config.toml
num_attention_heads = 2
init_std_down = 0.00428
lr_head = 0.00502
final_lr_fraction = 0.1
Each number is 128 + 24 x the weight over its row's rms, rounded and kept within 0 to 255. Layers, rows and columns count from 0. Numbers have three digits each. The size before them is the row's rms in percent of the matrix's.

# layer 2 MLP up, 1024x256, rms 0.289, rows 862-887, columns 128-255
096:112133142138133158129166076129115144143103173097129151121120125131121140130142122078148122128115096100118139167124151203100149160098125082123146108147114115132116120176148124143128114129115111127126129099123139088133115157075159143153087131129126125060150074114126135143109124113157073123162152116143140129087137133082111102115156168110158115133168130142110173133072117125128116135138
101:096128112154090108150138118129143151109156104176131122134131108143124136121132179129118126142122159127109122126142157103074146142129104125157142128143119104074098074141084118153148164096117119120099133149114167112132125159171133122134117179128174118177145126119126111181112135153145142161136120124123144129103165124112144125097134152157147115069128154104091155083136179183128122165122
098:167110139110144093126127145119125139154139173120133152165129058133106129139148112127108078129141116145114121130106135127140187125107115116152122126090138174125138167139103109123113163145096143142137141072085129109154149122130092128131127110146094146113101119101123148162093137103108105163129155150144143111086116136169094151133133073182091079150130135144129128131116117126170124115129
100:113112169158119128137127162101114139163155121163144121152142155153135137168111115169073087101140120125088127154140099125103118144083126115139102092089108117118113123147154107152120094088169112150126138174114133132128141116173089129140174096138119124142133120147107143136125149154140159128105131105118090109114143147160115152137099149078148140137129115113116154141109135093171110104145
103:115108077132142169124123126112164127139093136130101142149147147169112131086137136104162110111156096124105161147082137093127161107166134104137129097107144149124152098104125139132142111126124115088127090118115168127126180095087119133128150122169135136108132109097114109142107140149131148135122115148131113081130115115126114141151123116080105125118169099132134121102103139172111120111116
087:125130137116125131122111124111142119134159111156151135151147132131152106099097149096106123099129065100112156153136121111102158102066085081109115135134096129119088125160125139101131118114125132147084099152168083107095128124128148099073151119093169111112120134075112156133155117105150115156152134129155125121112131112112138123137094090140117077122121125150102170119146094162150105158095
093:132156089125124095105142148131129077163075099089131113135127086097097097131115096160104156121152146139144146124154142165164157118146103123116101101164103121140136110152102151103139146142125105146134127127104120145151149137131136159122156134152132059127107161161089116112119133132125121096134147115064130126142142143119116134111139120145101178105179087129089129112113134153114106163134
095:141136156122137134103085112164152149165097165139134142125109116147119139073126146125125153144114146111119180145118113122122109095125127136154124112096086146117113147140177147132101100139106120140139120118138149108151098139117173093161133140188102111110166138105127095114151101151094116172144126124099115113122126121125119144134173184074139148172165132126087105132151101127116142121129
106:145124152123136109122165133140124136130128122131106125151107141135131144103138080135131127167129150151128118134110115134154149110107145083147114152172142126141193115111184134088133093122152138126123104099105174156178150125099198149102119138091122163169104162104128069164129142106124092164065118143117143117139143129123108119107118126122111141133128105154103111123133115118104113101137
102:122138157113162184125121149120126111140158137116110130128099097119108131112126106120123124112099130144152101073146165125126105151128122093092110109131112140122158121128157132121108162143154108097154184099139148085122165133149147123138110123129143160119101134125121105152182156126119119158106092115108113112108076139136144164105131105173108076121145141169108152087179106148144168120118
101:124122130131115125134148092114097142150125147160126157144132111170161158109122135171151108171112122180145075111087136160124120165153169134134158130115128088079173094150127117105181080105140117176137144099144107129153150166119134129163124121100127119149165165103116150130132148149095160074116141110124161117127131103111111132109131163100124146126115111152186162115156171143124179135146
103:111106092127117131124162091145106141124134146162140099164118162139142146118122144098140146154116119155132151149125110181144174102126179157120155114141142135159107155144130095141074101104180154151112095133078147138113103141115130102090116136113076177108116144114186142091137160144146092104145069134150129169124105114071145114104169122147156117135123119104176153136114102114175126127137
101:128159135152111135122141130088145175128109139104115139122107130135149097108116145125147102114133094126132142124129135116104142128089116156148163098091178123151109124143094118134166115120157109138132126152162151128141103184100134083125153142170127102120153124106112095132172144112122154143109139105160159163137084164147130140142119077183143138150106153121134116104095110133129153129138
099:108157138110102135144133102137139140106133137163127120142098100115181179152115129137111145111126095132129106115112129099130131134116126127128120132122137124106182108122137103128132128104179140139099117125167139144147166158148144122088103105108163123090115151119133159112175193095132158178128117094098092121120141119134128083135126069127146147111111111107158155167124105129140137157156
105:129163149142128150114148117110098145077112133143120137118102181127148146160125119099142104132146122079142158113100123122130120137119132129101102144138084116057131130138157115118112083117128121155157140155136156144156129118135114127122121113138110148156132106114121136087081139127114073151138136107151096126116136137109135108171135133112069117132096122109110139143126099124155137116151
090:130104106134157108139116160154184144179127131116146161104141100136168126108154130127045131131122141105097159165129105165134138162108150105193176105170124103127173112157124152124142153163126130123140120121104119088114148099111104154123125153172148114096149152124145130102103103117118121103158119130134107133107138120081110123148126118104131119077178150126095123128125145133105109130164
095:151127130105098141107138089132149138095139119098140138186171140108138114157128184108099164120145109136123148148127115077104188126104129150107106095112138145139105143111162116108069115108140137041141109164144161137129129124139138108123132114091182093105107125142144148133116127126128117138120156133144122107137100114159100139141149126143100154094129134121119130104113128108147153139133
100:105147108158120067143116119123120116111141132131087155139121132135147160156161138166139147166145165128117129103111127134156123075086116163131133125143086135107130112093165162162151131177109143139145163151136122148111133142105132141123122116136130155126094161129104134129144096079154118125123115126136121142148120123115112127170109139145077193175164148122122113120087159111119161149149
103:086086109132109120083190065137136134122171127139143098172105107119186125091124146093136077098131135117137098116060164123148156092132133165173150120109094159121127150141153147100150150097092126124120089123126163134110152118111126126082154119111131120127114170128103124132096108105122154140127093108154138108138172154154106131141116148161145119115124148097131140119129130118136158128116
100:106139181111078136090162132117149096176153149169131121085141128125136139133138124148112110132125134171140104110146163121150138165127131133119128113144124133131114168171105139091133121128112123080063124104092095128151093140089083061133143121125127107128129123099133109120105170110117106176103126121158101092136116114143131121152128144117180124095133104091118129091130109141137149127112
101:123103113160155152147110113126094161120156144083154135170106081136128153105138120115115102130087144167154126167134145146112184109136146141104073083105113110149106135134140140074123162145136161127139120111124137110137161112117115133152178095135127154136093129164102095135140126126108158126159127172099106161147069139113114108116115104120128119145141160121139118116091102118088149094101
098:154128156125080135170101101126104187132142090132124082147137131153123154152118104091124103151136096099107123149136130152093147156119143129158135169081109127125085105128164101112117083119193105124140161103112100119133129101086108070124128119141086149143148128095131146078171097102130156158140118107156136111157110168146127137114115133126156076123157126124131092147158158120093135176137
096:177166135116135149140071130122099128155151088118143128106141131127120134145138128110121166136116162149162116125163093120182123128068139119143133145166141145123144154139117145139136155125129167131118082167124114133119129113136140149128116165143126104142141133124145097121160057164082136080173149079110135105142092124086162132099119103135136117122137136076114120137123131108092185142094
101:150083111124146142121109123122098127128169127090134109115090126150089087120165095112152144116105121104126131097111157113171173143158117123130157093165154139117117119113128128106083133123117113114167115117154166104175129133111154092125114126141113098131111113146116093126120172110124143147104112125130122125143146111157109126134165128108127144119114098150110178155145117084160129064090
104:109114143138134104163142132124151158096141113117161151148122164146210152111152107085162101115142083133086158121139144097125130120160117080083134133109142134092159115092106100144127113137114078124153152124155097168101106148133165114147110140122124141085131144097147075096159140162133090084109080079212126138162127113153107100137142141154106132114118176156123142124129115127159173117142
101:146134138127130118119098134143149128126183179110131117162158078130114156120118114157121196129134103109129113131141142078137108154163112096093121112128135112159112111156103074101130135138117142097149119168134120108185115120138150154090135153100076125156144142110150120125132167125099095129099108109114127099104132150169112153141091109127087116122132120121108149114169121115148137084159
# layer 2 MLP down (transposed), 1024x256, rms 0.138, rows 862-886, columns 128-255
090:091144110100160152092201137118144157090145116152106121083145129142107109097134180112094128122157107154145144116190111119079201173151121092134127100129154138076125148111128174152103132132087098121110118116169144146089148097129143149129104105139157136132065112130109136156105144148100152076154113126131136115155140142110140162099148112142095148127113126126098135144098126151142142135160
095:129153121134134148105141180132095145118113129148159144086101127158089127135141136126129104155170095120104143124118090131100159137144082101149118128123153112074147099108140127136099139150136129137086120127136109118145077164126091109106148154145160136118153128132138134169149138156144126139164177147090140155130175128175129134111181173112118095073151173105082164140151108113134116136118
091:136171137104116117101136137166111114159144108125175099116146124145127116149096109140129124182120127128156161109113153126161167136152113120154124119155157157115074131153128220117145128147091166144136093117092124123111148148128126117137100119131098098151170093128181117144105118145096097126104145174153141149116152119134087141156095106112067126086114141095122098109074144107090111176158
097:101105111123096133107089094084124109088163140173149143130142158113141111122164143180112107154140129126132157149110107146146101132099169105159174121137165143133184135121125127125124105087142111114147165127116129141098101082139094148124136150178135084122118127148162149134142140165122152156138119135140091135102111123112137143119087168105130131090145094122086150125108122141162128122152
097:083094083095142169126098123117160112136169155152114134133162108109128099157173144123126125157163121136170115117105104127109128111110113126138114106137129155132158162042117127130139144129120120140140101141134129102114118105094132129082190147138142141103134110119125143146108152110103238141168147135121142125136159106142123128162122093093129109121082107131149129124120103145117111129103
087:098137118132122132123142143141105137147116143120141104132138123130132115137145114138130109160141145114157078127110103133156117136156140152148118159140180137103143131119128255115151102125137109132121116105110108142115132127116135117118103110153136113159153115155141104102101106127100096125115137131141150153138119136128109121104156105133107140157108136114107119148135141113110112112140
096:112152106122136123088187111179107147086060133111111133148144120104149125133120104103098084105142152145108107151107132160126132134152130098145102162138102125096125134101057078110101171138095151090107108150110139128149138146122080148134136145147146095131135156111170135113175145142120124103161168136103138111112153168120102159124174131156119136151161097085122149129103108155104125131082
093:115106151096138141118105134162123119129126139144160076114096156142122113091075141122149093173125126150101129115074109147152117083102092137140142153114092137122140149138130160056127078174124108147116147165126132098145101170153126097139137148149135131100130125086105133149135123103096108123156124159109137210144105130147122156147148149110130167135153132145109108133129135153108108113118
101:108132151119148103099104142128158123101140137117142130146093133110115107111167115171146130142112144092150115110114148092117177154168152118090096125129130160149106120144193161150119113126078142133121121129153132155165102123121144093115144120149095144108109163120103099129085136151154137098103134158127157130166131163177126093112117099090065128139138137084137118135111126122166135135154
101:092141148116139138141108107138149125125098132118123129136160133175120130124123106103121138111124102152134088127088179119091131161147099111133118188123156130152162188192134153109103133152092100094117144111114125124121125121129126127135149125131140131085132115121150154118153152119114171113115159118185143097133141177120110166122125125145124120130186119138096106070120103107159135097148
101:111119134126147129140161080120129091105099068166093101153098179117142087131135118079127128125102102111151146130122113131082131073172179145187098128176138132152132094162082171122135134140124114117150147130158138157130108121116147106144126115110164088148164151190132093126114058162146119134137139105148130136091180125128138120130132103098101131123113107142136163150173121092122120097126
099:130158141140128132126139138089111114142177132096114093125125143113174157153168160159150125115156099108149162102166180134171121155163174114183144124136130110162126125098169135119155128160149121141102088146054132138093093122116152155106130115116128118114157101112116125127131104118133182134177129108140149102133098144096127135086163087125117106112126098100098142160158073119124139099129
097:131162119122110117127120130156137159110094174165121151158106155110115116109093144123142064091180117090127093114143104183135130144117130115177118111142151109114112090090080132124175141116079129094133162151137158144140130143128104127136114123132120098162155106128162089123129161104120136135081103108165117148118093151156171157102132089174097120132113125136141091122152144106117116109121
099:148131125125112148126117102146117126144115171164134125124085142142147148141069179143104134128131136160091103126110169129117132140134152132119135147096151154082140113120097167152126138124155110125144135149140171120114153148127130133114102076143134144073116103128105123122124160133171164159063164128147100112091103152147092068129145091132147178097118118077162131185125148106132163096126
102:130106126081164133128131091111140123172136144185118106130108172084108108126121135164132172125187143142125125128142128105156109113116103086128132120124145153098081128121129165123143156114104128106129104146113116145133125095155122077091155108135144140090137140125111116125148130109168130139140129174133107116150135130140082104095122133132103122113162177119107132132118142145128124127147
087:152129135094152121140090154088142084144116108132141127147157107143150133101150123158126152167180149117103140150097135145116126155113138174123128108125135154168147091117099119104152135124123176113112124166116110136092135113139141136120150104148139134160151181136150137094124130139131138114173151133101141111129094131138113090155150132147145133131120129131148119120133109155102129141188
096:122101135144134154114139115096130116087153103147141142108159140127177095141123104109076143143149130138163078193155103125103152126149113127114093131148113141103125096116137118113133144153093107064100150131085123118123102137133125131128106143119130111168134153102123150124150081142128128170121144166155103106073130121157139104168120092116146149156117141070120147124147104145133135145125
095:124120145139088116135087121128111132159150149146096124132135143055078103125133124141136200171107152123101116101094105130081116130147135120119149169144126152120135090154171141134147179095110140153135111094160171185132125136077143129121148143136135120112112134114105109124125142138105134111100107102165150126123141169123138086143102140107127188121133158165129108124132105112121106123149
104:151139136122087121122149152097133195133121150116118152109165145153107093103118148123136141141079132100133152160166129121137159116143109097132197161145147076112118128178104150123099163140135114110138164109087095154173136135126131122133091131154093100152134094119163114158129123158118126136133144115058129131139105136124129089098125125093151135115106138140166090167135121158097158118099
092:111134127125103125108174133134114095160154143106136111135177125154144118143125138148101115131102095136119150129132145142139137147109119106080092154119131100125139137133101187121096117143130138164064130132093107113119101174092082107095150095167095111124094122094102132168116186155103143113082143136160113148132169129124155103138134156115141123105121135127111090133160089136164152145125
113:121154108111114113148145165121133073111102121108128132055151159135141084138142136132113128113192113110169153089174110103138062143118157169132175196144141111125116114145111150157111083091120100126117124109090091172116095134141133123136101158112128122138123145101116088099149127128109131100132119098146131083128197154096150131139145120123124108128151127111106118136121120096128124188117
103:125116132125156120099145157128120105116120098126099073176108116123118162115106086124187118138171126147146105123081119130159119128156135059139152138116140142103094153129149152121164126123155105136147088145120132163140140151095152099136125121117125135140105115129118173157109117151141133121169111119164124187098137100102138107157126120100098093114153136121147116166106133164136121123098
090:133119147119171145115114124150098104141155114141138103105148090160138114144146115162110111108137138109155124159156104115157148131147092129125087142196155121121124133150142132132163139127166163132111154132113139101125108099072132129159092110149110127143138117092083106150116134145105143084131114140122122148150101127106094113152116104077155155159163126160117158130163126144153142122107
096:151152139161157138099106159141133149118117148082130150125138146154081113096145106089142143122107170121137068120119100106132149108099145116098103132137120127127107076090151136146151110091146128137142136137150141105090130127077137149153154130157142105130126080169133115193131144149139120128167149078116122097153085125144118104127133143103150128118133121136094150111122109101134096098109
106:110167151120157109165167109117159154123083101100135122118108130081175132125140130098134102113130115143101136118143123157177134115144112081112141125132143175124188115141120106162117117131109100139135135133154136122123117128091098112136152145123156133062138133149125093134168111168132126140079117109123118117146130118141174120130144134141074113106176148115124120127126094073157102114198